Weights of a small GPT-style language model, trained from scratch on English Wikipedia: rotary positions, untied embeddings.
Each number is 500 + 25 x the weight over its row's rms, rounded and kept within 0 to 999. Layers, rows and columns count from 0. Numbers have three digits each. The size before them is the row's rms in percent of the matrix's.

# up: layer 3 MLP up, 2560x640, rms 0.0631, rows 2368-2384, columns 160-239
# down: layer 3 MLP down (transposed), 2560x640, rms 0.0612, rows 2368-2383, columns 160-239
up2368 100:504448482479449503510501525539506497511508492504526526510486516466494493492513498506488482453519535477499478507480507501494444531518501481482480480482517515516486533514487477498508482464528515506481508504498465493507466534515583526538518514
down2368 106:463465510514474494527494548480502473467516471523523502533464493511557495460503499555529554512483544549504555497521504510486483492489485545451470513450457524539505527522492559475531470489537524472510465494506572477523490482520537471502528501
up2369 096:527485502507514515548484521518497492555503523461459496502522514566480483503472473519501538447475518473518512550498465478499519536486522541501529505516467522501513524468554498539515463491473504465499503511496534468492453504497531524500483495
down2369 102:507490527548505511528557489493500497498479492495419553494508483541513496536482479489507492484509478461515505504497503489473477478534449500525440489464481509542477468504470526511455512442508481508511510501493510542507489485520479500534504547
up2370 104:511509488478494486480488508487507506517456517519496471481525510535514538519504453526538520522510527525445516525506520499488551485529508462515522497463497481551490493518528475464500445508528496494469536467495509536496507543482475480501532510
down2370 100:526515512483517503520517484479498475477476517496530537495466514459488488502516474525513549488511486502487513509561478501514547517495552478518527521498520484508500501475504501477469486526509530480498535504502520537526488521482469547510511515
up2371 099:489523526510524507437546500525488431473509461486512535502528505531501524504519519545492482513507474525476499509523469500503539500493516508527498477503472467490494530534500495488502500515516547457516454485525477499524476520503518498534493505
down2371 096:499471499456517533503523490507508506530479515475489467488507497553476547504497508467497508506540515462494503514547484499523544580566482536530504547489455473485517479508502452498487521532530487478529504493542464476503500524504521485498478512
up2372 107:508508517501532461513531528500516492491518500453528503489471500498505450429490499490504522531474516484471431476540499438520473467494480454468437522541547489451488541505520504498482531482501484490515541469455480529469494525534515499470511513
down2372 098:465480527502509499505480509513503504534506524489457495532524500484510539503497496479502554495497536487500516516519509487456535481507462456489521506515489498504523499514508518521497484514477505532474526517493460496506509472499511522510487534
up2373 100:521501483487493476483494490475483527441521484558534522523502463478515519516551495469546512503469485436509524523544536539459514459481488487503442507514493481467500516498535499529501494514507487462492506524478515523490463528494516562529514517
down2373 099:501494484509523491484513499470555443499515551484492479549518543488506486502526488529508529448523497555504470514494512490490497531491472476517442465477445541426494458478480528468521516519476503510518488480528509411495482528495503465483464527
up2374 100:510472536529532502455468463556484521466459475548504501503486479482487532458491524516468509490451456481540531508518508482463471499498520517484557499495500499524522512484512484501503507513445462506524504474507491496507482483473536489492536525
down2374 095:524501535519504509536501470498511505470507536459499522479468512508514502501494468488540504484514512499495526519522472476486543513495508545468543544475474517550545487503483500519507547523491526492504520519437485515538527462507517515494486523
up2375 095:497487495487488515560467535475463521506471512476462544519505537488520473531544531447509533489496448515533500479522503475531461509497536532523468473499456501523459483518529484499482529496498505537501436508473484503491507498481476485468483481
down2375 109:539473532524513540510507455499470448493480478490525484509497547536493523521505506468429509462517487494513494508513522510487501471462509464487475458495498503537487479527502532534529487498478558480473523451481485477506503495513548522475501513
up2376 108:508526485501516494533511508511504526464481469523525502454508441495548500503495500508508470504488498500529539472502525516540491491491531475530538449498465490477492498468498502528503482491412546488510490525497505457504531518533441537460509524
down2376 109:473495495508486514468552464511502530484502522457444451487510523512465502456521504477544499539527523497494500509507532498533517549518464504494515506490528511505478501500470516461495554507491538518467536499517470497508460490510480486506489480
up2377 099:515497496484472530460548495512524494527508526484505431515531513508493494515482481491498499506519473518469540473529517507501505513496491477488496512514514481467529482460524509487507460487463486462531495505519532491468474513522518475512515468
down2377 097:494469489485476467487504504519491492521486442451506533488507515510500523485496539511503479501485441506518508548510486502529481495477532516475509507496516499518544501486525482503497525481500501491469448462488541540502463507539539513495487495
up2378 104:505455497498524526519504458514456474491496514520486482543514523508453506494505485491474520530455491492502471508470490468502507493488485483485478506467540501523516517503527471498560489496509491547512448500507534505454582490500469462484472511
down2378 109:457461435475467516470513510510500507509476507501526536512536495478502475439481479554505490480455524521517491518490488499484500533447510519530488497500524470510511515526486475480494497493491484541456501510541500476501471489510482465493497513
up2379 100:495498531474513521513474466486448495521458495532508520523480479502490498500507525470449481481508521523533529476474489524485488519496536516500522498544540474508491505507488533493509522512504522535529529491523497548542485514467534493457493467
down2379 103:522493454489522512497443495460513526529516496509510506455486540520536528455465494546497536499505520514457515492489445494518465533495483561486513460471508492531510465486499563471510529483462504527543488516491503501513517482488515485470473504
up2380 096:513483515478491541578463511490544482514495459467512508493534486498546510488523499529500552465526506482527506486481479501506498484474456514523517506465537495496515554464490523475522489514504518459562499539555528464507532502489500519502481513
down2380 101:533472433495493542540538520496555505491507490471496546502480496501501486521504485536530508520492505460525493455516479470503549487505495493497509451514474482491518511526501546511474464500479545479466479500478520483491502517450551499475502515
up2381 095:487505507492459544466511507497490512481547510498480491455501521526511500472533512463489495514521540543522551495459475524513495470494533493491491505472517499526528510477455469487505432484507543502484481470505505532477506501494477502473496480
down2381 094:491467494515500505495488547472499479456459483512512489462486533506519500518534499507536475520550523498528471542477482475544510521525493473496477430553548530519486479490527501458487494504542503482537496522508532504494518487551490482492488473
up2382 096:451485499497518496515490518529494498498500496493471501503521489500481525507541509505540499455515501493495473475497531513531511485501492521498485500489487478497498566493500516524509489531492488496517534540484523498479457466503487490496523480
down2382 099:503538484497498483462494488530485524553515509492469512485504472544479473468516526445538550475497518516509481474480541491482512504523491504498496537478504464519433517492547485541518453469483507463490512521491481473495532515483482447507513459
up2383 101:494479455475479492501459472503529498499443529479474424514480494555487513485534535519513448502486461485496492498475487509489516510433499545500447518470511545476508503495504527444454484500491458498500523546519511556438483436495521515502527517
down2383 102:522459476488474487538542502499513478546472493480516511544536488521482500500513454512528517532513504491505515458498467532494470534539542510502516439535505489503484503440525485478484531515480534548558476535474516447498488465526512540499470516
up2384 095:518482518461506497522509467540452502481472530495521478460512498471543508504493497518516529471537482507567491494494496446524464506479540504482549512507543562522483501492535504511469472479479509496492497482487435476495523514486468497483538511